config = dict(
    n_layer=11,
    d_model=512,
    n_head=8,
    n_kv_head=8,
    head_dim=64,
    d_mlp=1344,
    vocab_size=39422,
    activation='swiglu',
    norm='rmsnorm',
    norm_place='pre',
    norm_eps=1e-06,
    positions='rope',
    rope_base=10000.0,
    rope_fraction=1.0,
    qk_norm=False,
    attn_scale=0.125,
    bias='qkv',
    tie_embeddings=False,
    parallel_block=False,
    init='normal',
    init_std_qkv=0.0186,
    init_std_o=0.00396,
    init_std_up=0.0186,
    init_std_down=0.00244,
    optimizer='adam_variant',
    lr=0.000287,
    beta1=0.9,
    beta2=0.99,
    weight_decay=0.49,
    lr_head=0.00524,
    grad_clip=1.0,
    warmup_steps=369,
    schedule='wsd',
    decay_fraction=0.941,
    decay_shape='linear',
    final_lr_fraction=0.0,
    batch_tokens=[32768, 65536, 131072],
    seq_len=1024,
    doc_mask=True,
    train_tokens=768500000,
    steps=11299,
    dataset='wikipedia_en',
)
Each number is 128 + 24 x the weight over the matrix's rms, rounded and kept within 0 to 255. Layers, rows and columns count from 0. Numbers have three digits each.

# layer 5 MLP gate, 1344x512, rms 0.0182, rows 0-136, columns 352-383
144140142159171125113144084164120159126109158090085176101129147115166116091100129146097126120143
103122151145147128106152152158143132122074142153078139111154126097137105175151150109155161119159
168127124092112129102144164102115143151155197150149114104152145110118116107086116116132139095126
140122142128098112114101121118133133134131092126121085162122131115103128147094117135131128164171
134121103117120079084108086104140139119117138130138107146148142157155130108121124072140142113147
161122120131154129134102157123105112141173139144139085110165138113114106152090125149128178120190
126122133130127148109088092137104133136149115116131111132133115101138122120106153075095128135126
123116136117132104124112144105133133140110154119104136126124130172091096109180128102122124159138
154124110156096119157135126084118131112105148110121157102146154141117111121111151067143126152114
123131094128127116135110073115135085135143128113160101136104110177124121130098133125118125134145
158097142101079120140166162157114120091149170148157138172161125090088145135124123148101117113182
147175100090106090151112118119158139116168125112205148142129110119128142161164171125089138139102
159140125111138139103100143112126117110197094162175117119125099129140119161117139113130159138097
121119099086138122187133124123099126103103127155152108119105139140144134097144160116129143091130
107157130091151118128125113139113098122121139123156122145150128129088089128092113097158163153147
140109129120119095149111157135133120117099117163154106090087112153178122074120132115142167137154
122117136129123111142141118160117172142149127140114144122173114116116112131134119127121131145118
141146119141111083120149135138115094093118132131134119148125120123159088141128136083121104140141
162134121141101086139148142163092115109149119137149100125155111111102107137112163109141096082128
187127099110122074094118101136124135154096149137149113074120085139086114131108110145086154137133
156135107148147129145171149117130192100112124148106110140137115121162117118121104114114168150178
172120138161131140131068154108118129151139120159130071128184111135128132113094154114133152129134
117153130148116146151107113202128167165149161116121138157153126121082106110121125103107138101125
131136125126127115167119112139168129108107135129124136132092122145107127110120161079102174140149
069095116124116113087122107132153158118128183116132100089113132066121119142127141142102154119162
156128135086163137145162129144147110155106166186145109128101147152109138139128134148161151133117
128152104117141133132162136134135132155129114117098136136134157162145121139118119081147162104133
134160119115133116121120142149099099153122135151126150100108135119103110100078122088114158124127
107147100078119148121145122132121103133126123126126099099138161114140118182158173100143125128156
150130122137114134160134127115091094101105129188146125109146132105137125108086110132135124165106
137168119130151144150075170116100139119106129116135079137096139136125080101134121135122120090163
129124116062132139173120120097122160112161115136118150148104141136107104127112113138110122135151
109125135090160099103095082109150143088149196096162122122120108095136113100120138105138158123131
100153119107132125137147088114134126123161141100104135144113127134191110117104203129093119114127
085117136151137149150115143101146146105158137147127113088114113140176138133139158128141105100116
137113143090116099154124093139053156077134134143153138103140111125107137124140172146121073088127
143162132142115113130120137162126089111112163129125140077139158148142127140086148088096140123112
148140096088129092126082142165113111144121163121116140111159124096126113136133112162143118127087
147122158097171118127133132147106155159123101164157086127130128126121134113128121138118103098143
154137141146125132117047140115121148121136098141143116136113135139115139135180115117121111132090
154105094126143147111122149113130146172121128147067127136133120151145124114125159126147120115126
127135138148129134153102123120123155114127116139103137132099133119120116137137128124103117150149
132142143120158136054124117147135154118157135093116149096158125108120110143129146137114134135140
125125147134132141147111114117139132105141105136139133112118123110153114145126158134104158134143
116153124085199109117185116149125116121149147117126148131124133136138129129148162120098105113113
124133119110129105107129118121106155105141127127117092096136124118119110116102125133141147146113
145116093091118102138121173128115127143110156103131146145114110129146100152117121098132137126186
095107159171118116159098128113110136084093121157121086155137103123097136096158118166109099121085
126135150122114154117128155111110110178106140119061143136130137118115108145117138146171122110096
079108109148137102141140103099167121174158141123109116095135125149130112167124129138136140139069
122151112078129122126121110151107148122140129095106139153115131120153147121101145125130092123139
147141105140117089116155155118192120149138181085112122156127125082141104136138157086094193141130
123141084170126120072096113137127095105117169097163093125122097155089061068127148085113116110096
096199097157125113127142103096117150064145121156100138135092101116134107147134151145098141189121
153145119140141133104096166121168097150122123128133085143135106114144121128113130153119105101145
134118132134141137145143114097130091124146086136133136152121126137136119130100158104149115151132
126123167139156094075118128136169125172116120101137146115152114132143145123135152058150150155168
192150114153144107122111094145094110091145056180149088121131052144102140118121114110108119163116
129125134135135116111117111113143157095094092145166081164138107133111101107136179080078120118145
149144158152118118115060136104121140133135108087165095135127151135144164154138135105124139182122
124126157183092106085097080102148141131102133115102130180101124114139147133169163089097167118106
153143107115108108134148185148107125109118135139173120128116119111116114105096110096094103155124
140123106145090099093116140165115118103074156141144131131177106146120121093112115143156096170124
071120111114189118131129129087108123100139122099130133124140155090143115139121124070144154134141
134182121153124087081128088130113086175124184126147120145132139153129138149163170100122151187093
166177119098144096142120185152117127128124122142149128128152139112119079098127153095118137106154
103136109123159135133131095131079130080113135056142145138128085131157127102111130104127120100149
167128127105152151107111166150162137134108126133102135133105151125141144180106124126150126115138
193131095128093137121121109127147085115123120150144119141115150128146134082157163107147090127177
143137139155142126153113122134113149096149113109121117160169116096128097115124111119161073131126
089134135149139164107143161133124134128115104169113115107133134130129124112091100108101132135144
127196106127122131128110130152098134081142113128145093137101091150141072145108139095096150110106
159137096117111125163133140163100106063113095133125115116126145100150125136124163098111113141107
146112108152095148118091135136112150121139134103111117145122135073132151121089115119147104135110
171144128120123132138107149084151104164122113159169176093108112138155123168121150150111120172123
113148127126113126083117115074158136165078197124122134067130144203134103139103130086135139114138
128105174142100079136144119123068173145136120162114126158119115108116121129092126134114110131113
146133101125151104102136181149132130104134173122144117128124128107124108140126150105129117139155
118167155146135118128104124149124098111120155152130144133156124131161087094136149108155122129176
158135176171112109119123137137114124098134118147104096119169107110138163119135154108154164131113
129188150130164123126131178115112149086114152069142086183130128139135135123103117124140168140118
168200114124132110163147128147121123098100159134154063115134143106119111093132130133141105117133
141119140126120111099108114115096124111106138134130153126080132148139117181146087082128147111094
159133075116110089129139118145082068083132114153186121112120158152198125085110168137137109111144
154165153116109162065140156185093130119177140116160118150129105116127087119085123098101125145132
104148147119127106172119172126107110116149168128174123144156093151119104134104152118105158095092
120129098120099114125128165155193111152151099110126127146121114119129162137159113166115146115135
141155064097123131145097106136134145105157145112193132157126086123170106103127161122080106147159
100133142110118138127139095155109135114106137146155082140122111130101147106127134100143107179102
122122080143146148124142113125148153149129102152153188108144116106103148094093158112107146131088
117145161127135098165133169147113134097156134153141096141149121114105126120111117140106066091133
155144150166128132133133149114135128124108114093123155178114139208138129075112106133101079110079
182128155141115122105105156128098150130122150130137132105161123121094145147078115120132188159141
128116125113134135135096141158136110149095116136128139126141129098057111086121108114131172118140
145119145136135143136153144129111115109114153120115134154128152133091103130132133136109119133157
175120119132123106152130140158084140129119129133160137157152121119113122099096146140117163147155
170129095130141118143094172126146076147134152101112058138115150142103149121112096134125149130103
127162120155130149091114129097070145102109154108123129142103129136130115152197140109091122143107
130141122086136096122136157149130159082137151117207139159153121139092121138148125082107131111105
130153066136146132141116086152088112087177104111143148129103094110119128108165150145078107103172
163162105167151127134129153106108144139132087116143140122146155086136124098117069125141104156154
146116159122180120136153131150136131154147141099093162102173152118113143171089131146144094148105
160126124157138082124135120143143125144091139131110129137114105101139094173108135078116090135179
133129093150125138115117105151129141138123088135149139127124131121109120138118162118157080178115
130159085138119083131148120143115096114129158102092119119122131096173116137146096105132153113118
157151141147105110140097135119156165106176122102098143173086132122146130163133146096158119112119
138158117135116111112119122119131131129168175152201118135128129110099113154164119147130147140169
134146113133118081158138109076100099097167107147118096148155068142146142141100084084148095088159
116123124085099126158148107137127173132166130130093155189147147120117143135094140090167139115119
114164102132139109152111180127138145116123123084120095141133152090099104139122114070120115111166
116108129162130099128156137152120128142156192162136143133144142107091125124123110095115086101161
134157128131108101124137161116125111144069073154132121102093114121154087124116123113124142084168
159139130087082149109117129115128085141154127082124102148102144114150124162151103134136132091123
129164125124099114090112125111089124164167114144137145118085140115099110122139148129115160151117
075128129160130126146154085135131119128131138098143150127142153086113103166115134096099113122139
153145128122106120148084154122088096150102179142144146104158130113110118113091123100148083116116
072138098159130153158103114113137124100165074117160133128138098146152109082159171170126125106169
109115114132118119101095097084149159153151126102156134138142123143098107134139132097125111152139
093104146119135124141090103141097142145124136134080074092108114099106099172080127135152108147123
127123121109120111137090127131128131118118136089168126146138126108113125185104142145121169116150
111118130127131148133089154103138115128077129169150121092129140128139107107125153122139146154126
117140120152107128164133166145112136100122123116139117139121144096128094116105114135124103147142
115159125177149100139115140120116102088147114144179136134127069096111081127165147095089115152157
123118137141134150081108090122128126150152114122100124117089124161134132100121150116135147156164
109119134133123115142144124135089179112106123081152116065139159081098109108116132154158128122109
142165098146087076110120102148120115139125115138110118114135148100155095133104153154097134113136
165101112101102106105102111149119093095138080117164142077132074124123155143113092105165118136161
122139138113088114101097101108124098169120132146131084101137123159128117124127147077119137143143
142127063184090111128140129142082125128120181082137111142128105135131121136132147134117110099119
156164135152144101127135143131105179107129083135114112098202138103123103111168107125094134149131
184117127122134134154106150109088132120127112157140062155120131123078103127096105138130100114161
153127132138099107131123138162099111141117160145126130115140059116150123134136146085138192135119
126118112154163142129158061133099120087120149103157128122127110104139149119141108098111084154168
151149104137117148117117165096133118069119126137164121134134125130090112109125104112122116140134
135133074098129123074135117143119136128112137099158089145139134153177099100128095132109111141128
158136133192185115100112111121129094161104112118122086165070087125092114134196165155098112119161
117122131123130151111117098147129083110155110144139103127166112083119129111132139133120124169124
# layer 5 MLP up, 1344x512, rms 0.0186, rows 0-136, columns 352-383
164132120124143122134093159102120130111121117138130087075092164148153108121124116127150139087142
130146162145116140124183122127170157132114180097106158118153134092099122125097116132137135204098
132148142135115131140162143123109167107084144132134117112127181118159122122115111141138095145101
133148126142149129090118097156125102125147101131124121121111083145104114099115110107134150164157
154124114123148145149148187142137120137137129160151161128116116074073107182139127132059152162159
163117124144130160104138142098125136122112137107172117125098114151142134123130134102146104165100
171113133127102100103131110113106139119141075127115152103115160135137121152143118119159116160135
125112120140142123093126106123142124159102135061130130102125165189145119095133106131145124180111
142128143132104158078127124163127147121153128126118118110141122089143170125136120150144106097123
125117143137145086148114138140137131103108096132118141140161124129100127115092126142154124121122
140087131112138154159110110146105151117136087170160126142098113164116136107091167145110084133099
126143113064148128143110123113117106133134090104114142074185088158148148134088162168154151104127
131126113131106104118102123103131096102107163134072106141149139134115141122134111119146103133130
144101136151108101117120103119119128136180140103128140193201128085180120114084141148096076098155
100121151131117188096147057092162103180121120136155149137089155183144139117205123157152111148153
143128154102110147149095132113134143115137110141162125118143140129100141136105099149150143112095
170161138130186099127078156130108136138143182114118120154161097131140132099131142117108137165149
115182102102109154112122109101159149174148130102108092125093147108135153150143166143118139093132
111144178167140140124112142127125137162128133089104155133091161081137150116147145120112096130128
129101102123101151159152104150163120113108119131135119117144122133109125100118084105149144137134
048127126084103112107097107083142142143128159109153121084077157172141129124112186097141098101082
087130112138093123108108153123110097138147139114159139131158148161081108133152122097125147137128
105156079111159148145147123092091135127104155130098110135131148167108131185107107178093163149123
135107101128136127112132116131131140107125098147113113164108148128122107154119122138154128129085
111147107189135103146130142146138149139106146124116132136112137052131110134149169110128146086166
173134111141142135128125166110121064086113123126156128155145113176131106115155148140133110129139
100112108147143155158123097127123129146161100156082115168136149148136135138158114076148101076163
139093129091106165101132137124076122121140150194130131125155137086134148055132155130110118136108
118112103119123103124113152101142150136117133143132130107084140097170121150132096109119124137149
148118189136138140115134093121127126093119102070129096137074133140166165104160124132138132118156
131123142126114109150153113136151096161160141103126160140114116161149137157129135131097142122117
125124132101098138105149168111126125131096121159091142139131123127093136106110101170131134166125
179126112136140143145163106142149141132096109146141145170125170077152143147129121178130122101175
117079127117086151146105105126143143123122129110142159105107120120133128168171145131160150102147
123137128125120092158102144157140144133115106161128142135126175122124135124155147106104120106125
157132100130161115156125118158122145090093144120167091125143136109145110128133139123125101126112
119150168122120147087111127145145099081133160114150111121139122098141115077168128136086079122095
145127134117114110126129110157146139102104144141083171107143109119141121137109131129133122136153
120130147163160129105135134126128166090106155126149132086156148116166144132140115096117143103151
088151128145116116102125103163104138104128138128124143084167143126136135119140125119103135120137
127101146124152132121120128107116165119138157126125153100103162179134118135156165143128110164154
110113128085149146155133110152142141124113165115143116105093135100156127148162136153138118109153
120102131113123121084160081147118173149110090148090153116180099136125130127128100131119128150103
082077146128142121124135135115106158145115140159180109082133109125130136129131103148141166089126
151123166067137112161137141176076124119160164117118134107149117127152130129087135113135074101120
124086135161122122135153124109107158068129150116125219144115108116141144093155133098127120142142
145098127083116097144150070122119113122153119103136154117164109166096142158123129162091121133108
068110152148137123154143157099151099166153138146087161119133142118129116067131108166118129116145
142094127117126130131128163137176070190131181093119119127111139110092125154137131129149152130087
146109105140140102143109102126083136179123135137160135119158127145113151119065087136151138134123
116138138143088117125137151155139132106106129128126148182110142141103177146089133140117151144136
147135151151105099156123153117149097105175211111081105163145136075143131141107112141147138087066
143090168123124159155112157078195186193109141170124110131033159125219141192162125204170166119147
169101125119118089152095148151147138130085118218135125101136163111087124097088087148101112125127
162131097095128107148125114107163119138116172114152160078117137148148093134128127108157165139097
101121152145116140107106115109139123116135152163134119112083157160148156128118148155109123155122
162136094116113152139146134091134112112167130178137108161112119147128139108110138154111133084112
084090082156134122157117133117069144110117138125113120093137128151097132146101138139136113116091
100102169130133112136093095130160133122110099156140148121154125147114120142147165132100115141134
093120129141122151130153078098163054109131132112114083117135139163176124093159113155108163113156
145133120128145142119117122105150107158120109135148109124112128159159118144132172102122154181176
110146122116150067096134139170094150104167109110135155151136081098116119143134103135070125116117
130096123148156102143150174138140151151104090136112119119114148119146131118139100154149097114162
108098168156080123128145098114142142165183114114098141141103147133141106116142146140106129149134
096140092108184149102149164117154117119108100155129141112139144118128143119113101162139117092141
124110118129156150144080088124090119141096102135133135133085136140107120142108134132137060152150
125117141132102121087147127138084153108137093105121112174158105118139132132133123116123122092130
121118145094142172094144137161115189153151127125108127138121118102115130131085115117107127122148
117099113108137116176135152135149161141139097172126137126126147151131120125194118140147160129092
138113133112109156146116140043137115130111118164130135126126126097074141123163123106103138106141
119161098125124114130144110135144142123149143097163145109104128163179106118148153127143152132125
168124142143117098110147124144131156105172126120131119153156133129108164100158110113082114101151
138149142128168127103137139127151144092136138134146105129116111144144125142105077170142148131153
131129111107133142125127138160074123137135135141117124135131104154114101124133152145137139120086
128107167112097157119125133151130102150183127128136136158103100154122110108149157138122139131131
125116134135106145099136100142106109087112131128124113135124096089110159149118119126086131150092
139171146081128101125137133147102100134146109178122139129154137146113108099123124146146146131120
104132170132094174162081103112151147144134112123095149103150147125178146130130150118134144126102
136113108155130127156102103129106125123116105121124153145131136118131131132094131107132124111118
133149147154130105098114120115158158149119114098124176114146120161114126132164141122146160160125
120104115140124149155130123108122109144100160085110134121094135119118126130095072117148135153134
140148136127144142163118168175142135151139150130101111130141163129109140125111075128153145078160
137136147134157127091109120133139144122119170134158110108118150169152152136121155100128185097147
114105134179177109134123169174134207118133108163130141124105111161166091100126127136115129168134
115079124149166137136143137089166126165088146090097129164094122147145134122125109096139128122094
143148127125156134100151135125124120160114156109114102111112159117130104098157121114145162097137
110145121126137153132085120149114126125101111112119094130167127092138136133118138163113119090127
119090077145084137131125137115129135134164143164205147098192146138107175146138168157097112132138
124137099126115128119116133157129142149152146173154109100125123086071128124161127089070150130110
136120104110077124156142143145148132130148162106144096136152160123135135151166154117165148130154
111115144124088167132106117116165116109125132108130126084151108124122129074085116146110134127121
159125167117128108079125168143119113138156138158116088125166129137134135121134132130099152166151
093137136143129151161160131101127084109120121133098132092110164112096149130093105115099117148099
140116130127131114133098159103119130146132129113158123134114118122106168108143102139113145135126
126148105138131135101105131103141139144136149111138128152120106149161122100120147095147135146091
143141107142109093080077147166133128121130115124113128145114122088115121146100101144161096136117
180092131107145100160164192173144115166142144176082131130155167131078150123106124133110129111123
121158144095122120131112124143157118153114098168117135119123126168097115110135159113164115181117
144092132131165108146152121172117172168140163119096138153111139165127138099096099127105153147106
127129113110089103121136085121085186137116105117123121136123132089194126151119119134137093107122
159103107151159146085146128133115126151147097125136110126153162109135155120162115160120127141091
140148103110103121077124089133126155168106110094132130129164123137107135143138121146113120088159
153128152130133135117099092133136143154124137133147115090105131190107135144169119093122123140130
069119137135140151103193158106167135120101118125118156103160148099164119119180121162133121151163
118126110121123111084168127127157161095149118083138123125094111159119113130171124113093164197156
155159152192155137156135103173122132143155127089143149143119106102082093166171148128132181118117
129096147148156150125157174137129101121122130108113150106137155142126088199132135147177135133150
168161153160112146119108179107118127183151093145076105137123162124119136156153111134170127120110
106121176130134101119091152146170124142157135143122118148112134095136125171139114139139115144127
135110089100112140098101102121150113119138176129137135103102142118127166142147126150119137121159
130147138128093131158073113152136091148076105135117146155112106112132103081151129128162113096099
127132105140147130139145174144117135082165138167141133179108118148140122124191115112133127131117
096159126158157157169148128136142127161139121110122107160149158121126121117126117138114146128122
109106127111102153144135165153148094173130129162127165114124140092091140189140107154121156106118
114141123129161130103123143094078147129138095161158105181130104095122094123147124140070138159119
131166121113141098139112131139109124133085154117103155139159168158123090116094121084167119132124
116132131141178116126135093110144111167159163074108052113086153172117173124176132135128112130143
115129105127147125158144165171134111090123129164146135098121120103143138132107133151091162117182
129147112124117124161104133140125125122140136112077140085157099154136106091116141122098137182124
136173100109109146112119129135147130102102139072145086119159109184153139143100129160156142112135
175132080126134126124149078122142159154136089116121078126071143125108143105148151090123127123127
139160137145169132150101118122126183058101121133128137151139150128141100095130136126095094093139
103182156099177115109178094073089123091107067185124085095184118158118112114139134095115114134121
162124112102145133144165144151148127099107140107163131120139137146134103133148093114131170144136
096134110122125102115076106117132159164142129127135091074119142135173116149119114147126160162131
128118168088136120102102126146112102137158131088116131137146106143149147143175093142130142100142
151147141114129098061147117147149170118098135126144156097126103138128120145141130130127144139101
135147127177173149118112190122125141110130127151107104154061129138082151144149163187117164065150
078087159167114135114123124137101079169146172127136119117137093118142113154170155172130153131102
118108147116160171137124110113107105142106097130130129159127156126127115109093119137126153172104
100141121117119148091106137167112161181129141079118126131084088148148136098112101101132107127182
142132094134062137126145150157091132157130125130128171168116156106116085123112116120123158147129
149153141124125107093137135122131139100113108108168157152156121168104122124096175145113121118116
115118115121135141127092104145111144130130166206181108155138122149098150104097097142098142133114
137083130159104141167129143115124138147184109102110105148115147129142147144146083106137092156140
126127114158149111144106109056152125126145146167159155147111133132118128143157118171121110151122
137144087156163117107122112136133065143164112077058100144166165111108104140129142136093154143153
# layer 5 MLP down (transposed), 1344x512, rms 0.0165, rows 0-136, columns 352-383
113099152103126110083168139161130142120116109162151165128164087094078124172146116168115127149102
127089173129155134133133104099128115135122124151104101125096144145130132105076122145136171130113
086142114180152091133129076114116097104141124129132121141150114176125178109119112134116116135107
124099154134106136142140157141102144118152132128115112144122123152147143134137136094119112113122
152125126134121139109110141113121153119122119155131108087139127145077136132099127140071165130146
149113125108131156148141110122109147135131135127140110120166109144155133157157130130106116173117
072099138100141165119108081136112128130142149127154083148141124120134133075106149130103147122149
096143116121149117153126108124112137090123162138112109124151117107125163129100139117107139141124
108101163134124106139128103157110107159084141130150152110145160156099090112120123116144126173145
135101145134133129102107182143093105106123097120080144105152127123123133101143111127115131117126
115145109118169137101135108134157104155122128078115093095134126178158126147151111107130150153110
106145127168163132142126111147120154094130104060092147092064158123137125121112136211107141176083
146126130147134137101077159109129143081167143164142093107099129134111149131134132118142159148124
147102150119163070103151096159152132156116129113153157183186106160142146073135079095125134140150
159150149112120164123151121101139147108122151104139183130057157151169096131165105129138111148164
130123133116178131142163094135138111110137113128118136151121120162131104108148138067155154139134
084110133149083110151158105139156120115099068146153125129141132110106135161110134135119151116095
172112090163037086093150159131143092103122133135145126167140125129146116126126163079144079132174
135098117119154128150138136190139124128182106133145111137140118120130100105118153118108166135147
142186107111128105119116138138075099140138109102089171127122131106115120153168132131153106089154
094115143126133104139126115140144124142132094110098090141095196152118111124161149103128153099156
143189168139172110137131103104124156130109138160159121135128140091148136117110139114117083113090
156140162132127128127140136070146151117119108129130112133096135096166120155117128103116113138120
112110103099129142058111116143093158122166097123145119150141128103122116194105128161133121125099
138134133117110075110149141143120157109106119161108138140138124152106170097119157107132103131090
138124145074129126156138094170144089166125134165151111135122102163125098131141117128144141093122
154108111116120111118133110145142146120128130118148081159146157102133116129125104086104056101146
131084114089117146119099110111149139107129129118137095168093121136126131138167120146108128131108
121130141141124137115131111148128129162133121084144126106115092116129142129107102154158134134119
133130088130145128153102110133119112123164139175125138100148114139150123128082099125145127120109
132136112104110135119113160136083144109120105128116113100128135103118129119137136119146122125140
104143116166132129105127080140113093117149104123152112095140134097136098113115127109098164123105
102090132110109122131122088126126068164124134112159104137108117165155108151141157157147129166110
131124121116109116123185167088123127160094090157148122145106121090103124146129127158171166153152
089126134117174169165140154131125131154125138133157134128123088104136144132123161149139092123089
110142141153137160088140141108189126101136126174083122120096145108133155131121115119112173177157
126107139130120101112136136116137136117114143128122129192111121112128112123096115152101145102134
127144065150133165137106127114131139111128139086119147152122137134107143117151117158131155146096
144146141106149097163121126101092118184131079119108152156084150102139113108108101134114112160113
148134123113111106135154100161127097089124133115121108112108100159126107120107139128101111106159
153134129164075119140100143121117118119134105120177125099121109120113146117131135124096133125142
124157098105110120126155152135138110127151105131110161114176158158123123130111108150118117116120
113155084132093132184122105152121130160078112121166141125117122179140157127091136066136157140110
101127120148096099143152154152099107147120139090152128106074127105149132159107100149110124143092
150106152135109143138074170131091140124088110169135111126130131142130116120062096145141128096129
159135145132129108137137116128102158128165133175117105152134100136120129125156127145123171121125
147096109123151150161164146134123192167115101173153125118164135169143077176135140105177112137135
148151102080133123105124109134103117129154175097154170132148116127136104145104149105119149101169
126156142106149119124117121118078186083138113144144148100136125108193120111144140121104128139148
111136149166170123102140152141155165066135128121136104144142162151138112116145191123121128130111
147125160145163190123110150134131123133113086126116114080147118138097121091142135099116142147122
118114164061128137154110117139078099064171137160129123118114111124121134135090086162161100085100
103153066134145115089134152133119138127123129124162039174046138158113095111150092087129151125085
077138111150116141129138090118131097121120131132091139158118143133108159143143158128133128146137
161087140143086131142119133130134105158148118168135121118126114133129169125112160165146092109159
098144159110086170094105156171168136113114118138135130132106143131090125132115141093136108107138
093135150130161129090145095153141134204144148118108112142140107133155119100156137081113144143137
141187116119101137127103138140161123124158099141138107085106119098133166132142138101134121137176
115083132141130139145146141143083111152181184156116169138108153116147140148123064124141146155109
186142140082203058079121141131125155128098137138132122110127123075107113157141145113133104107154
088125131138101108135105124114126126115090147155110136119139117136140126154146154143131170115126
124164138135120177100126098116146141135147102148133143123106100129156111141161125120126157123118
167130127140146200139112121127122137091148129122116178122146137127116121145098138148120147109119
156167119121101109134101148109162108123096092131131108133093125149154131138118115135156127119129
092125109158088156067124087154092087150124154134121166144166083163141135132159137125147172147101
159144118111129161147163161131169174102104086126126120180132103090140132112108131098079088122166
117164133152102146112157154135155119163122124156109055168127122124094132164153130168145122143129
141134100169149097151144116153105108137153136113164123139162096131145104087163135085072172113130
108120138113118140097126091092128170157142102135115130144142145083111139135073117153171141182176
102121118144142111122130140144137170127158141127135109132103097139141150078102116117126104094105
119148152137127176123123118097135130112079105150092079100119133110101136132111141111133111143121
138097121086128108123148086126089149113189068121137118136153092109171126130111171084101100117129
147155089085137067134100148125110119101123087141114133127147133124174167130181187095107075153110
105125146143131134102157158147118084115126117135141108116125133169144147140118141124154161105174
137167147143107091142106130084124131147107089111101130120125120121104152139120130181107089162124
147110148093146140145123149116120130153118139125137131112166158139122097153122099102152139093122
126107112140132139150151136142143141103102152084143130110131161118151130126118131117101120128144
108135117146142121069124170063112162113110096142112101138111133113107125098121125184097109085170
120141160121163134138129100072121171139130099161116111141086112081143135128106140091104142139169
099147161109145134161146129169164107113116129162120133104129153116139141104102139161116125142125
150131144103119112145173118145137135169118104183154131145139153132146145121113126126097148130138
098110123140068130115085155148126090153153092150098186117119118173072129161126177168150125120131
115133144136107120147109173106148108141149121079132110132115103138107145161111090068157113136097
154080120106155177101113135151126174137120173150148148101158126113120083166097139160149169139151
133110130164140114136155121090116169139124135162127114117141089122138121121093122151136145133100
117109155111147124119197183196130129125119140141120100125112127152173091102107135111160122087112
135133141138118132140121129109156114145139140129087155156112117145126147132156140154132115150143
109113162103181130114112142118113143134193151166102150126173123133125146141167090128140097156109
182093140123128160121139124086140125117108128147126174123137110169162124158145133142146106107186
144169106174097149160174144140108098132100125118145145093142101140104144114141094142114153167099
133100115072137126202163135124107147148155130156180124134088119126133140137130087175156133126137
132128122118147088162156153162168093142142125068131160136079126111139130096121116169135123139114
147137100126123121141139119117107139157144113135146120148114123124172146161189142156146110103134
123127151143130107106171094146115171101149125128116141135140116123173118134104155116153113123147
147160136144186125116137171138122143139135153101135144137129116132102111135164114136120129120151
092121102105145166104101105117132117071143094161148094143134085103151063118158171112143111115112
066128135115112118125147119148108183104152103135169145119091157105149099125153168123119106103147
114154161121141104122111142132090146118120145187159122134137125147113137131144142177117135128121
138086151124094121134108106142110132073144139086141099119143101117151075131173129110133116132161
106140095121173119136123180128121153099149120127126118161142118121122061183113151096166104163099
105115109125136126112159171151137132103139182106102142147153094132160099147126156084125131109146
134111122129153127175165158137135110097143138162130150163083129113127114152119123118134109177123
161137139122168114140145130143146087099116115145108119123133119164143119125106129131134148088146
145109206161132082116095134074133148078157131138086142112130143091130136153128123138134108114164
119104106125140120092160111090143149147160112116116152110083112130137118138103169109123122131108
159111109140136127137168098122106126155086141155141120118148118156154128101129143180108104170117
117113132117133136107138151114114126136086147097163103078088126102141100081151138161126129183132
113165122141160152127101114106135150085113116125067143135079176136101125086129136109112129111137
118137114153132151134122110131111112129081116125145139097140147150119192103154116136127155115137
120136103086152151146106128122136156127105150116134119097102129106106118132144120099097102125165
134136138145125144098162156148114155095193113131114097047137150132136151152094150132110137171136
149141162196139126174114130121104160156095085139126110155070109144158086115134125087088110138143
143117148116077099118116116131096179118173151138145116127134131125146132159137121118106126081141
105093106126118135176111142134153103114102129116155096162157142112123116111098094110123110095128
143142096133120150137145108136172112126082171103119146086108142147106158145115129095154130108122
125162115112116145088162110129160161115190112142130132148105147113137159124160160166122137091116
114144165136091160131120116142123123127112107147142194154123099156122113170061092104116156161085
100108141185124119159100134095104144143133144103177127147118108132110155151158166096105150150128
121121142106179085130119162139129105146136121129147114152121116119127119116132145125156131088140
103133113095129181133122096159139126156137155129184135115124126128146132146158108108123123156192
102104095099104126145122135123129147194110194162132140105110090165155117133152101137101140160133
102129133116115154104130131119122072183174144137133151130160129140112148117138139146142184173136
112142148151107127119138143173137107129115087108153103158137131130078113107148159120148129101148
138109119120136150083115119138103144115149140133088175083101125166139102130141111099147135182148
151103123101115163136112143150128146142101101109121148129118130108087129142134158084114107120119
118130126176136144199155153100163120135115157116140129103113105138103111122138119117121097171081
117129137119102119108137138141125123141164138115146116167122161121112138112103135115136090134152
124134120119083148150104087086096134140116112151099123144116119088080165132188155113112133112158
140140144165139136106083090072078153110111066107124114148127120178092097131140121121147157109168
127149091094102124120109130134139139085114158112109138128106111129123131135159153130115121112120
116149150098097198118127178124086159120126165143123157088136117123150186115076065102091159157134
130103137138127138126189116190127087136133178089119147133165124119121133132145107094138131137153
125126121130133159117154131102110097131140138139170118168069120107098148153134110076110119128138
127140140127120065107130149138144130113116139110101112167099111113150148080111092075132131111169
111140147146152114092125109071163163101140081140103128124124135125137125170151145085121157077132
116093154087108092134137142144126157100115151102083149133115139130142133139113092157110140098073
143147145128157097176107152131135190114094098134182103126118125108136143142122121163147124109130